Weights of a small GPT-style language model, trained from scratch on English Wikipedia.
Architecture: learned positions, biases, tied embeddings.
Training: a variant of SOAP for these matrices, 306M tokens, 4671 steps.
Each number is 128 + 32 x the weight over the matrix's rms, rounded and kept within 0 to 255. Layers, rows and columns count from 0. Numbers have three digits each.

# up: layer 2 MLP up, 1280x320, rms 0.0398, rows 566-647, columns 0-79
# down: layer 2 MLP down (transposed), 1280x320, rms 0.0398, rows 566-646, columns 0-79
up566:130084157099116098110080127222117146084130127180154097169141134159118114207160096193102120135089082168135110134120188075092119125110160160159095136156157156107130143122140051108119121153103185079036205097163115151120130126136081126146090178
down566:088143116132123123114073126148118146153081120192110104170141070111144087123137147134138111129126110143136149133038144146093168159067166161160108130173174119134151118128119122156160134136110210076070087183044097115122132137144121163143069125
up567:089123125068150140106117099092054120113169150150126158098102097163091120085082135097114078115110141113201085127178108154161176132140106124197085095093143080083089060044038236127164106126131168092170136137144152089117123153123207106108126163
down567:044131181073119179124089144207170089132169149194116115170147068115155188137094126174121172079149129156130109121127109149108168160118124132158109180097114119069074127176190102067097086152135139072104053148143113218136130133113155087130142092
up568:105165178126139113060115114070155116162115140189178112142101128085156139150171068124111096120154144121123124148176139087110107180117162119106125128186148134172131125135112077154113109108158083160097087160142123127113166085116095121143162107
down568:138137082153138134159093075156129175132134126097133111113129126155100198132105161103172147121141151182116118150129130056045143105142172131122125122066133153080080153147204119108159108150133088107116152090133130150149181135127130121080091142
up569:113132150127109212115176123140158098110125088109159154153169124129128085195133143101182080118131129095147126123156128129105224108184033183144119128153126136100109081195155145146131137078130142089177147158176111155147166084106123085183156099
down569:114096168152159135084118105119151138184081120118100122160123124160115094162138192149148134150131202154090137157122133095195145109148134108141099097102117126091082132196123088098177150179129181118116125088090098181126081176079144128127164131
up570:117053123118120090157092085153102155095183092127169140152209178090100132139120099152141168083095117122190211152130098131098086077122149096158144128150140174086134120176119131170185102127188073146187154141119137089035180114129183143194134141
down570:109129155126148112093110114107143099173151105157151115165111057119076058165142154086143173179022094150141107105158140153118123118098144148101126144065098090154104176094150087120148167052127123191130163114089151145158093126154082103121055138
up571:125101121147101130138098111077101132186115126172136148121134066116097174128126090120120124154148144099135082118128169127113122181141083140121108126121173107130098106148132179115137164102112109143104131166188165116167162133083082205176115154
down571:134121157096161161087135059158144132124110155111112151070115160131128179136072132156099126168103119160197157134134064142115143166134099161085174151120152128158156166151179181148139081102094156070155086181164142110154128085187188162069139096
up572:139176141100135143149094127171075118080112094101121158136074124133106136138145141144089163126188107104126108112145102145111141172099082083127097161145161141088121106084103140181156155154160141138139124161102134143088146135158054146162158113
down572:117130150102126104148115098116152136161133172091127083087141151061134095123132143094136117163107153141142133107109145101167160148170172124132162091112121096106146097151142098087106091119115108143136155102118111153142134164136157105068140152
up573:106134175102135164179191178146083133108124144107135196160149100150129116139155062083078167164188104145127130115199093167117123152179093118138063104131171055207100085161159121152156100136209114146082151168141111118105051211085151144157186098
down573:159177099124103172146120120154164087100057146084095122158176090141132129063160087071113141119144114129119195156154081147032095072176049217160101145140142086066107149187163179099092165118169104080142131090167140109150090123125042094156112107
up574:126146157121096042092109130066197114162122199152101118173088169053154160095079137097122143155124139129113220078161166193110156116138118118099129134100145129102144125185090129089155104160162092117103128105110172098147151121115146079075140122
down574:139157118073087077128150124147074147091109111138197122100129135114137153119054095161090086124146127129199164152077111110135159107115142156075120118063155120152157121093147203105083120093142152115109136135113093127115171098155117141168132126
up575:206085177119160075199109121174118142160115066101122147142130144125173155110156110101126096114155176132140124134055149094147077086083170105149124141140117179157151116123170112089183144040120110125080101149142147100137089152080089118147129062
down575:101052167070158183124147082207148197140161155105134095155096078143049128109089200092082105077151114104134104113128131176119119134157087120159189096083133114128070140177114130125136121133115105122091100113147048100162066145140181145095148121
up576:090131131104140115117109113152083121144181064128104141131112135183095131088156114120118101148150105149184142156122171153091130101123105126144124119118102153132127134159095125193188141131199129151107156153087121120206128143123095071147102154
down576:148101076099147079127092121127095096135076072150116134079062177130109133086103152142084114146210173105125095076181127068137130121197151106049163122174123118191078133121141138171122105133122119176194174160098135106097158091137164201098121130
up577:114174091145180093132115107134144136099112126177167105135113114127165122126143171125129155148145145116092129148133101075124202152134128126087075101108100151128121166080101164149066119140102077153159114175108092153146124134145174128118115130
down577:134103132154158136123089104107157158148105208159102141104141127094106137133102148085069118104124091147114147107091085109132162059088141175151108187085164119198122157189116106181112071092067132096103110064169175117111093134142143148115134147
up578:153124096085070124155080128120102156128135089154140109085113147124133123121099108183159101130164132101116077096107129117138186194127139172139169097082139151154073143174146165143141089130119195170123101108156174105108066056149109089151108131
down578:128127142098183106125159154143136099152118103176101136079113138069117032123181161100160147132095072104143123109118128080085144091140065152168109081177109157078105078140167143135107166070099165141106169180109151183099072124108122109082188150
up579:115146085137178129113176130196106100093063132159118174126171093103143142153107103090108129123150119131135134145166115141089150141074081130198082133124127135106142197159162144121054103106156139173073180117147142104117067098069055120107182140
down579:129134090187077179094101095103154116066145180136075099135155143143192123131119142157147099100153144129041133126067120147139143139128216109063136130111080130117130114168069138159112195185172142103146131175134072138167108137105157182127085066
up580:136103141150126115150149122116145148142131128121127154142107144127102110152107104133151119168142118132094125129156141125131079173071161135103156139122143174054054095087087086120126181084199096130106108120130175156163120170085112120124135140
down580:087174104093158089132119140077138145129153132089131164113083157168064185130097109125138115141140145173129138115169138133186093129054094120178165140083119095109158097130043137120162121172122082124110079130167148107124166165121145117131097109
up581:127117108162150072122112078128133128116089158126148115160140156104140136133081110155141106132146150153115148143154074134056086161147097128144130140102136127200161139092138126103168148122102166160133182166109125154118158075102162089114099127
down581:113119129107101154174139125177166074155145112078155095159141091103090103130145156122115064127142130125095139126176160136130139113083142117093181115160118159121124098129126157122145191149099100129128099120111107171155098138150109152071090110
up582:102162113112082136117104121171127086167105167066162133171083117070196169137143185182130190144161161120111138221138111140105151168093134115079162122113142142171182152115140166162062131142133160070145094135111122125134136128137121143088107127
down582:148121078153115105146139149167096136102096148160206170084123156139134138102135060095166152108119120125117100130151110147117177200100110109170127134087133105131114118133095131105196128097116073184085179167177128188108153106135070203121143144
up583:130144114144097135166092171064139132136127117139201135198119165134104134111156133156155190156143112098169132129174132121120129092092108088190075165155083113116106104168088119091135124197110161110124147106134140164131160132071117086176122182
down583:147098169078127184181131115115119071077120179201118149087076133122114135091125118118122100170123142131109122152111136125113181152138143120150100154136146133133096093084089155123198132137098126093103136097106093095121105128097158152063147129
up584:121093119142113162111112111134122139138172152184090103140117155187059141164141126132135072134110129095074135089157145087137113158130114163129123154107129124116081122198115135161179149118139102099127212019132132145115159172116064116152157099
down584:133147154103159132119153158139147109112088135056115163105139198080188134151132097093156144133106078159144140124198120084125116093081145111125102099140115107088143132140146162120119162135152082106177112127097140156120129122150203145169173128
up585:136145129170075146087099137159150154141152065123197190102129110174125069139158159099079115134112139166115146111155159119156106078141117187104127083108126129152119144198160102082123166159163113166146157089162122154103146155123145115155117120
down585:140086085092136090163163073119081121107157154146135056095152146179163166165163182148080108111077187098117097118160115112137117164166145114099110159105147126084168136097162117106116132143066148151140122110111115108096089071120165189104116128
up586:152115086179104150105121142126131121157098144121071068144108175140090139133132157103120136201074191136068174155145077149145134096065099149116077128074140099106118180148172151146114134109090107113137170203164169098161136135084137111171146116
down586:180171173130062189085102162097100101115177133150154069128147117099123119120122166160143180164127163164154120080164153171097068103145170188132086147170165161055116161140117125135139139202112102102149087118108086143135141165141123169055109119
up587:123133095081095156093089141130099159110053083111154096190217103136140094081057182068206139069092124130096173059136132182092162187090089096192101189183146136133132134082168152116185105113067104169076181108208167093171113101152058109071101176
down587:148170137179153071159129068145098055166135189117170028079061153066173128133091051122130153068131134180097151122133095150064114149179115148114116148112157149152142210095067143106174163111159153105173129151212095209104099120118186111148125024
up588:123154152152132190182141101115185143105116101141145102120143119129165102140102113108154110115180141185126162098113150121178176133125086133137162148146109112133128095157082121105090111101120059124064099205103116122146162126181126153102167146
down588:116117125140125115116118126136119107143187119100107192162100137098130142164164153185083100160130165092160206159199106124112142072130137151127139157116131177131165114165121144118134126135178132156190117107059111204055110131090113179138083135
up589:099159094093159172116127150151118151073118094122114148121162103204107153129171149154103150105160107130081149090109084133118110123165141130152143168121141118145115100100051138073116136095104125117111107161093115065188131125126139093118195173
down589:122129193136166161148120105123173059150103117128137163143147168158132153107162102105146146146130162110139086041135144123136160211115072045093137131105108179162134139113106117142106092098116081119107141170091097169060137135141091136160123105
up590:154077181166095146066130118197140133163083133085128190120175061041212089110116189133131175184076194108168091125091143106127137077125128172147084080170150076118141145169186090107075137058143136234122172144056194124139064164076094086168151172
down590:134104177151103153126158072093148179151142117154086112152128172087083201115066130091222125078093106137112099120109126156110112117152184109158138160099166140114095094126134172124116079159092149087147129175164103148175135155076108129078156083
up591:107062131082066137145105113114117096084123098184164130113059107168139117101159112103112128106173109084167136147129180157146164170125144165191163178177150126135162078143101149127164056158162124146108133142168054108194153191134145168167161104
down591:133089164119138160132092085129135140109178094098103120117089124118104127107147162109087090114070158076109111072150121116106101101153145128133161125087069129155112096176060038093136095160152163201154104079109049094180176158152143096113144201
up592:139128138181170130151095106137151102139088140129095117146184148124105105083114134211042093097125154129140108148088174084124104128069120124157047118110165099104180148178116135093107122119088161131140113065180106090114115123113169137146133126
down592:130158117069120138111109152137139142133156182161142119106105162108128078164206151078128162121094154167128127132140151165109139175136174123159165138119092112090158089166094107133091141181161144047155116136178138106170102126108094132130128126
up593:142099192151112146135097089205085158052106134155148174075127131146153123092215126194177161145162125135149162125105108175093162069162124150162171104128120148153136133114111161115167043090194091164063117116138151114142115125119169082140195159
down593:108068139125112092092180093196088098127036136140137102161077161124130083069158130126104165141163085167135087117094144116159126134162116144208124132137119140184065101106132156153154136120122146155125094084118140172108110249099093142084138171
up594:119153117121123130112177100132130129189170133069189085069153142129089159130132093150124158139167134178099078124102155107171082155146162106205155144108198126175177135138184098108150126099145098102141189123123077127149119108061151136067131111
down594:106141149113165160109164056143133105168133108124101106113154080135132131175131121092080137147107159119144175089126137114122071073119133140127119168125062169144068114118108106147112091142141115098114172099143112163085086143151079152159110137
up595:088122173158133117160147162134112136136156108104142148102168107083152095094225130120160186111084119125115151085078114106158119164137086167132110129094146141117110093186141136167145167101133130063130141095127096095181125117111098145133098158
down595:197132098113100122117168188178164105106115101135161151160170080176083087084163082095172089123133109203151095136137132081128185112147103138123138115196109169154096107124096153120099108158110146149128136133122157133157093149149135058173184129
up596:158100129111127114123153097125122151128116133087110131148160160138200117119116097113141097119142188127166156150149132122177147120187150080126111162153163150127139107119090161105132131126108118146105120097098138170138088082087102169166114138
down596:155103138156146088126109144129154148134130150191135140141135127137156140147071080186131150098156147139151137114117111144136147131181110073131156143145181153147171102126161100172171101089152141162098114180103142127183137163088081150184129169
up597:128137139107075089101103090153109118115146100097166134137139177101102150128207124110113138144102130146172102106124115103085134118074103096176104085123128108164129091098112138121089095098154123130121149123130170138172166150091125175176172091
down597:129177096177101089104140114105195117123126082170094172160127113215150080165094162125103128161115114137126107137122142139124118134079166146143105074097110178116181141155163125073097174183124153171091141128093140155125135101141139075134151156
up598:116126147149133101111102097113107135196157147138162099168133180144111105095186167107138125134244130170123118143169131112155130115070111127144119200113140089110134169109102096138136133167139086146116119159168128125150090102159097110125095154
down598:114119129138104087113156175158095127077132147135158167122076134082124078093118172130112126088121135142165131113130094167129154065117060151156114086156136166145147162087082104132163102081132144163071102119155146122105137128167138170125160140
up599:095111146154120117158115080104171086128150171125106121129119119112151024119162177149089150055132134120158120077099170074087105166080129183185110183189160092080146139159184083156121183121165138114143172101182185085104141136122121166119143125
down599:138144143140101173083124097115145161140098113093200079144167157110181141190086182097146111087124148149176108121175079144150120115114205173168134055148139104092144109118211094165138093105129134131160130134177075110148060119080135057159120159
up600:165081138164108150082118089161159137132098093126161114127148166117139050121095138124173132135124136127092149130071109119104093137116159110122164161098124116136173138089136083157119079057072089162113124152129159133092100177145110099179172181
down600:093142151143124128115105130142144139070145124129131121168144100133132075153118123128124111135104124199141080121159129124172143119135112081110164106179167107103129114133098113054161151117172106176115124078120171137107086123018196140144135108
up601:114152101119117104162042112101124145096109048155105207112124155154173161125169138143139099081190135100154116073066161164100145117102119076132132091111134115200093119102150110076195117139176069103146143161197145175148088120098176135141104174
down601:172134180173136152077144163155125170141169137098175158175168111105147140141120119152116116130128065130100064104124154162122128076153192161117085185140151169087166107100132141052132087133123183103115103136089081116146132112163225138149095088
up602:101127099154137157150078082108133145126107113192165081132096123107135140168091102175101101160131072175168167144164115116169131116105185147128110169102108086164140134105132123132170117114101162128114168073107164085167075087108123137081118064
down602:122127126121089069169137123196186158130121126167106192146169135115114149142112096137170146116166114133114167130071120151103106106096107115073151115127132149138116180152117097105081175149117138138090112144175082127077187167106097129137148110
up603:113177121160044206154122158106126168091138125136166158131196082132136185132114156142173138102160102129137069137158076141109117186044101115121097130155154162149156094136134164074104098051092140079153120130131089085127079107136159203119133181
down603:086155128112164150130149130122095127145124152117137077173144140164163168164145160161073125117114089109141142146117134200162129179113047126122151162078130142129204106128058191166111111116188117133133110149190107140074198097071132162115102048
up604:130156061137092157055131152128151148149182114143178177139126121122129138068131089125145110161084100129127153115171079090129092160070124124162183134110140161089132096171106081162134129171142135122151152148094084132144142105166117117083112150
down604:083096172178108138143134129183150153095141133128065143173145125178121084124067092128113077120167086106130137056101148115059192106139133165131096119145101084097103172133119158098063127081163123143044148130142181118179098122071145134140097145
up605:116079120166108158147185105180116136141119093111104179104108134116103122109113124098151208123079115123109073078136127143147142183186132114151182166148128056109083061130114089165143106138076114119211176101064083164151130109116119094110130128
down605:140136111144089139079177097201079128154120146182125122156140149139159146158074147150063130166152179130106122162142108156126153155220037174116162108112065161215114142092112108149086114174153131083150144129135173120099106124134147088080154142
up606:100107124182092123152112181176120163061083096106109150185127107173079135138153118067119140151169078141111098126130135175124171118108105107167166169113103099117097100133122149110113121139149102192111146074167162143151070138151097116075155120
down606:144134118054091087115165121126090168095076162044167082173060121103117066116106159139162133154116138176117121177125121143156172144143182122124130133155102059118134100092109166134090081111127121153189112107160103125074104101067166137086153113
up607:138157125191130140126164111097129149164132148150156128146129139103146121112084183168153093154130140094148146131108134121127172182121057106090125150162126156130166090126154137086165162168168096149158153104125092138109136103179108108104114148
down607:171141141124094108157106130114127119121133090126145099122114065120116101156149141137113131186126136166108126077120132075130154120056143163107111086072130072107130164119114139121104118072089162102084126048140139147147117137164138153124109095
up608:118092114156066125121117131123118120065171198114161191125111103109110115076074168148121195166146114192123148142095099111189102201143194130114119155076206124043109085145140183138142138078131198051126155170187092153117090073149121102135047111
down608:110129147105058138167139125096087136077208134139130086097103210126130122142135047140088122156208142166146152163157109077206082126179136159088070115110162096148174155178162175154087107135144172120163122144189138130105108155148180122091009112
up609:122140144097132174173117166170139181082085077118108145166117108117129124115136167167123148104102110114061141237112145122137106167127093109124157109155144084119081193097167154143118122126097082091135133142159084153123112172160126088108198134
down609:076096119138127152091162102152083088108188157114120108119124156157088064138140139067137094148124160152137169074151129143160084089159147100097085088123129132117154114091089162151114187168185102105127130111150176155090167069093132155174125168
up610:191139128117153187141130145069081118119141142113140185140141148128118126081144110135114117141169114144126113087142133144114138109171147144150157126097117161096092115169071123129105115119114085132138101135163108084116115097124170099154115074
down610:151093117092123074091144178174100163121079118175127118119094129183157185132127099151113105134150099098142133216102096112119060141111127123109122159098153115119114110087115109123136107132076127135134137181131107065107090139138125148120122139
up611:102151100141147139077073090077109081112138159106132085137111142091160085131115132135133060171112170166121152129145116124114140147119162133182101123163130153104141108146084148171117045112131146165125160189172193114107140086097120105075161161
down611:159155179093158098121163063129197125118153166079104120150135107161149148101119128124102147128150145128144105131152120111104119124129085121139124140140129097114152129219166150125084125183201107111148116116191182182113202133104124126117117081
up612:109133157173092121113061098124056130060138162137128119082133199143132176110155140092088128148128144156107078139134211145131114122141093087116086147106179094150179111128136143124135145167173112176108118148088126166138107123107149097115115093
down612:152108080105122116108133131092198115127123108150089134089177092176161152152091120190023135176083129103152084081143190087168076124107124116142108121134119246103152106177095109143184127065152074160160108130093140087169113055123113141137137215
up613:088144110165111099143099132137097142125135136116096163183089107165134083077103141135097103203134191124138117136107184097128113133112097151180210155097163119121076099133115137110120089102161134138104120101138103140088171108156156095142117200
down613:134124176135124152152126077195113144107091115128145102111129136112152152155119169131132153096073149067093134113106124130132148078146054159075101147134094140094151135133054078136114139128121119113133138101109129136104170108079125166140156126
up614:102079208089160186136155167138110094120114170111102089079128148102084074124087153208086099154125113169057171180186138177054115102126098156087147169171127126129187140148126136139206099094088147160128120134131105156074107149074100117138128126
down614:120177114160076136109172132111113101164095116131169161118109112154126158099196169141168139162137157139142120127119139104147217059156102157103068123078099169109119075133145146147114116110127150167124111118114062099142144101140109134127096116
up615:122129163126145168118103137091076126087119167203153148067102099061151174085106126111156037123137132120136116176154079126119201134085134116118163063152199085103138104122123122142141109115137130087166150065114151117106097126113037197154136114
down615:070075123096119134114131133090170163085096113141118142190128096147171155132086146219176160133077127148142135129191129157130112121122100133155099164122124099137195093111114127146129144150143113149144097149126128083154089161172175180176186097
up616:084150145129122144093128134113152152133141079152168065148155128164165154098143092092134166144165107113071094143079155191105144111132080172108092140199136194135118153070074179147105144082104175122121143123103150127136161121114130143134157176
down616:116136114096115164157081125117120135074121119186072101124158109136084192157150167130118097155087100077140119134165090171110065115159167144104153102110059096131140115168106129086150124129042131122076183119128111172110139130092089150098134183
up617:131079144146131145068161103097166106131178058129165096179112142179197134118080168146064117136155112094145099120104143090091138113157126184095170112055177097066134139130128141099134085142137124080105144145142150132107139085120174156144168082
down617:232124092145077109211133108161144105142047093114136111180111119144138151125080136141088131181133116102081156108133123181082100134082169163100083117112143114064117117148156123160075094185175090153171178114090131168078101123151088153149078141
up618:039115194125117129138164097104143110114156105107088149175142208115105127129143063168127069192108115188074129105068136140160129130132195143108085113133122129067148109125180114182099100098092126147142169140093236158106095118087081111127178169
down618:136130097081183099054152134143095116132161110081075104109113115123167098103166094151085119119167170123113096203155105153129082104179098107138137141090160095074141134123158107084122110096142177176141116167184142099118150150118102148147099129
up619:160071134146157146115113123102142142120108064094107149131170151154116156159098108097120097129110120134106120184120114078132117068188149176110075116121126223178070095134147094074092106105154113120160151148154101169141099040131162084203117085
down619:090144094159091123170080165082142099161112148157122160166079095120132118098152094162183132135148168149175062119142136110092188132124093156160132082144111085136159110120074085124174091172098176119144076114110108163167074132169099118078147131
up620:123134151112133168140116078193142140128137134195131129148201161117098137134120104096102149113103131131130134173110111092157132091125045151159093140174142145137078109119181144152103100121108173101128119161158146060110145059153138169083112160
down620:119174117145195127117111107129101089163134137158136168128118099138117109150150124123122206161080175113113135105124141187167100083145124144114118081120168139111089120151127052148128133155103146145120077120085124161112138182125151126161135152
up621:087110094132156125182068137159142132132085104133119205134162117125169134072167127125130102132119101146141128144180126089079114146163113139134106121131106092116144134154202135167146156104113187154119117136151102141152163135094146089105090179
down621:116171135130134131130141186132152160161089128117152150089108103153206161141125120172178137104141147126131134123110121150064126133127136120129059130099127114091100113137082071111110159118161127112106157091173108103129108135157118127107136110
up622:157112140083103066113069111122115144135080083091143132131104150118173110094156134148118140110120094106097180140082133122166120138135086139077136127154174143067147163129103096176100130158235141128167160132155136122155185135127133059081148109
down622:116164096126211163121167105055128118131116118130207148128084094131149097150128098099107090065125119133129103131103086103117174189152129153174119181104162073137154081136119128117176144167111117119160168174190153140149101109164079131149154158
up623:132098129115096125113136069139104106094166126133166051149177119138062148092157122143138095160169156168110119101099106160120139157048128133029131169150164124150132084133165099120106144101151106134170167149127101160146153118184112166087075176
down623:157137162178149132096120083158055092145168101147105108089129177104102073110060156150129118105141173067078152121128125116106114171113130184082142101166172119104145137149080132123129189149088170141138118098108148131144088115143152138093103139
up624:060150153079151114062102135236102129112074142176046083170152119118118167131115091172133171132136102109112174086121143141108112123149134065169089140158132153149158118105157112169103071127143152130159060170138129106144133121125124128142149137
down624:153083137124140140114084122155152179095081124094111133161154059116135100157157149133084153107109137065078136138162136189149109067090156126132082137161112053127093148183175109173194166071127118100151088138140052123194124150095172153112156021
up625:147118150139108101173137128145122074137124143127132169121194085129165156114111153170114134141132165127097077091168146139045138128051119116105172097147115101128120095116098121119130082165189139151185162127140075103066200163103104160120140179
down625:134160081117185182106167112085086103145129158108143105148164157153062117114114049147085103128107115155138107146131134145124149171189138068133176149170175090146167129159145132075105090157123101142122149134120140024161180097118146123098126190
up626:078138133135135163114097110129141183178073169091115218119132183167128122109162201139104150099150088126119166124170156083212113109138118099135175151117094176134087160154233131086145115154160126147137093155151147132122175163086186138100119151
down626:169143094128104170114145145135152105115124084147125153141140094143117141128104067127153154165160173141125141079128142155140165140132169180146176122142179106089141063107064061165124117119149096150160199088062145145130093138123112115161163105
up627:093092130107117132124177087141117161130086138117125113139149165105149144124103131106150175144113141147129196151092105134125129155119149125104143115126119207115145153216107147167175166083113094088129128117074145144129116139101109090149162161
down627:140097146131208124131147150166129103066153112151140113134196102188146087097144090097110111140070120134177106111128143142136177123115129139093159142140173131116134134091145156112079112127182047121150160112158179211122099125122145144113110115
up628:146135068149112126143167093137147145121177126099152125145145163077143136157108097125136123201114091136130126142165135163153160145137131162150168081135154150149118108131165169151096135153065103094077130094140051110119087144095212148105144102
down628:112062046101118136139115139110134081070058161132187127150094136161151175123181099135106142167120150146142137176145151148137160111107118142132144138083093112126077120225087158153137119112138073150115160111117144086161068071110157119098118103
up629:141100159128123145092179104107162105137115109168145132178111113146133153126079111126110088086141117112098155087131129139122165155153120157124153162119193124100107082139101167172129163121112104098129130160176102094169094181117117179104162128
down629:111146089145113162074114088125133179160133175071103093144165115130127116142076085160149095118172156151143119125176140122084105122088112118130145164151124177165108181137109126146099088162136139111175074135113189164125079197144132100178093126
up630:088199087092064135132131102123132094135093111106141110159169185123151114097084135153074137176105185158136152140071189131145153102177178141168101141139136119070182153089123123146122142188168137143154096171181109132104151105070145131164132171
down630:177136113096105147117137110143124123145114093103159105136100124111105133101141117169127129103146139159113162125066159105142126111154189117109135139106125088188111159132175073102169079119058039086183104143079115226177064082111097185121128126
up631:141127085122092134218092060138111132144120079064186156100106144158119128114079075114103122112136148106143071067102109130156188122168069106122187146100128181125158095096132178153192071163154122179098131136123148033124077118147211096176189079
down631:083154082114147116096104089124184109164120070101151185110154084127188128118119178131136184166120135080111033105101105130107100162127198106205099136104177089097106120120159058115072182178149100157131202108059139075092130151092149179164136116
up632:052147110144137076155131092088042177081151166112104130133081140133155163117132115134118089172138094048198144138049187151112148112108064101177165153124114131118104129141163125164145136115116150132084103083091176103159121118111153077091178099
down632:034178155094161137043109120100098074190101219162194111127156048125155136187172164126129186139058089129100169123101133096171084145153099070155201147185156178100175100182093149143091159140123168157155119123054148143136107150135138149153139128
up633:172113151111128179126175143118099155136173093195115136111140142089089151119118100156136140119132058105068111153097140144137096106072082111097147106120127080168151124150119141138190138148148106060121134137149141106131168123150145138110131153
down633:151125102145148078123092107123142126170124153153154130148131145163155096069092098167113105120073114068101174060142135167083121121122097133152110121109102145094117087100084150137143147148057170121150138153128061122144159122095123141115140133
up634:088087163127179157149139122116155123163141104099121087157167111071125084104142085121157147165092127119089122100085145064130117134155128172154132128188177133113160124153188104130074146158151143098107159176140156110180110086127098139155116110
down634:116167092109060089130097162161111139121078188100153146134127182151114129118104112151145085177177122095123059143107134195160105134206065122131069117107126181076077121103164095134138095133133116095100128163169141122132108179123142095139130112
up635:121100136140114077119127161115082107139162154097090113107132096160169141132102106118083143142077138173073152146183146126092121141098100115148103145114128112169178122158116139159125122085129161103151140086108151116114178134144115129101140106
down635:120156151126089099080149174161139167121148175088117134140099178099154140085086102138117129102139083091192121082081176179117128161178119133099098124139180128119163133093120096132102139163137141073131165123165107123166081119168147062174174141
up636:146117140144091149129143114090103207147124098106145102118142180127095139129066092111144157114175151091106088152134071106110134081081131132063126095157142092151153149079078106204172067109107083111153117104101154117137134063111102094160119127
down636:108131139133150112164136129087183154150116186163126135097153126135109097207183077148108074145121154140153167113112100108137178184174118132121105147139129123117139140148151075105164128166138161156142139098145168143087193146124180139099159137
up637:133125135094043108106083170170131127116102080143154130133081109078157111139130118120160091097153099194140237148134117131120087162102142165045079128101157114150134167073168154181153078120121155066140123121148102135109096116169118110109063119
down637:180150092109107118133148089123108101181165102116084160095147134156091069092143154130101144168075133103084072173151167085065155111133150144149143081106105120149079082140095077137149164119083059143180136101144117186076074096136104155166135147
up638:120100143092151150116174153102136134135110126149103148129076121141149153162120141203101169119161154174149107139204154140175146103222159162178161114074178106146150103157135151124138085145164174114132137165102091092096157110121135108140092133
down638:114115124113140142137110114141105116116153133060100111202200084098145077105096145086096144154107122178125144159139100202118111150186104137138100135112110129172086099132111102152085118062110124096109158160101181169095132163151172134161094087
up639:091142100125069124090154104149144136150125125154122149092115091147131147123147188149115135134112144146156074164129098182127164121149093117156164227122135132101095128092066115132145092117139119138161146140119130106096062171100165136150124122
down639:081148103147141140119138136150224123097095144128145179154106155115131161164102128146081127073085115088134125154134173096144154122117191163089113075189139170177173093101127129108089156100054086170122123115113126165096135065189179147115111098
up640:075126146158118180131158134144153137134110154125122125153103126137122109141141148183125141149144116141123210101159175158110148147159081142153127128121158134155119104148104144097153115091120099116145140120110138129148104158143160151170136138
down640:144151156134136152171138194128145143131167150111143108112186121080129107114132127079154134127119084180054122087085047126114163130057120144103111135158091144112141134109171153121085113120059203110129153122183171127071160127088095103108138127
up641:148165163167083118123085124096161197174148166124120177093102100184107098101144072145131124091108103140171150119060120121104130154107120160140149149112102165148109109127136112159058109125173144118145158074139194132142132118104093088113103141
down641:076163125122136163082151132114078157119142136081118097156119138114117088164132121102117155137136073109047101152088064119122119142121130143083112143149179100148173131207237158149144061118125098121114083130125085103129149097116178141096113110
up642:173128191174073062152100109155162165106139119190185210150142156182202116080155118113126188122139064164118100115192116145135103130077147146144116218134175188104102194137149152111167150042111079072074165110143121174104113175124066098089165161
down642:120113148120089117081055096117112115097163148151089132179129128183175120093087120172124179131111115131121168138108125111090128181093202102117097177153092114143142141146112163083118124070066162140152093183144132095109170188057142172127171069
up643:156090179190160144173087072171083109091111119133168099154139184161095173192124125123133116078197103102096068201131137146107134167086114094127196097137170124100118095118141110189130099101117115159102054108107213111135127113079101183135068095
down643:090128117126146185158168115162147165155129105167172169121069144153138179074086159128152149106141155088127065176113155163060190137144204081133085113161114143181059087096091090145190078162139142099142168181113094102160137095090156143085129069
up644:059104174117113080101133102199118123135140099104097085173136117121163149133139170118097133118108151120173140127136153112113127133162161130108136089156118114187148150123158139136109121107103124196145107184083153099146196169089092169087122190
down644:133131138168099117115140125138086109100130096073151191091144135106088089134105120130084082147170144110077155126155098099152168121090147066058179155106142146181077157144185180083185094092102148137155121191122062189136136111116180140141186155
up645:072136075157117106176127114143134126100116139119116093155098148199213080109132119130132133076120110140107099151114143139185111085118145117179123148127159148105148129177150099108083082087136134080200123079133157116108097078132078092110096116
down645:103139123153156131132138138148108135114195162127122205157077138068118101140070127151156112129148144135143115103139134186070106111150117104163135093146168101122141108112178114100135124126087162143165176095193147132113124104088117102098165049
up646:222108142140126114160159068108134139154143121136087111104107097160111156172149138119115092171137096146128103171145089122105161070152131108120167098104167168120139146087156096102212133069119121147128057129154188137137120116157185109103160158
down646:119148112149119114120100138170076135158094096133149157108086137097112145090099108116155128116102142108126145143112118164171081161163122101106101151152227154107115111111121100255101134157170062143140119131147118165152125136133096096093172129
up647:104133125152092160092113128169136086111142182114095123105176143190119163117146095101072129125106077124117210159167197120128140155160103167126096133107152150154125120156156096137063144172109123102125101163125109099186141129076205096078093194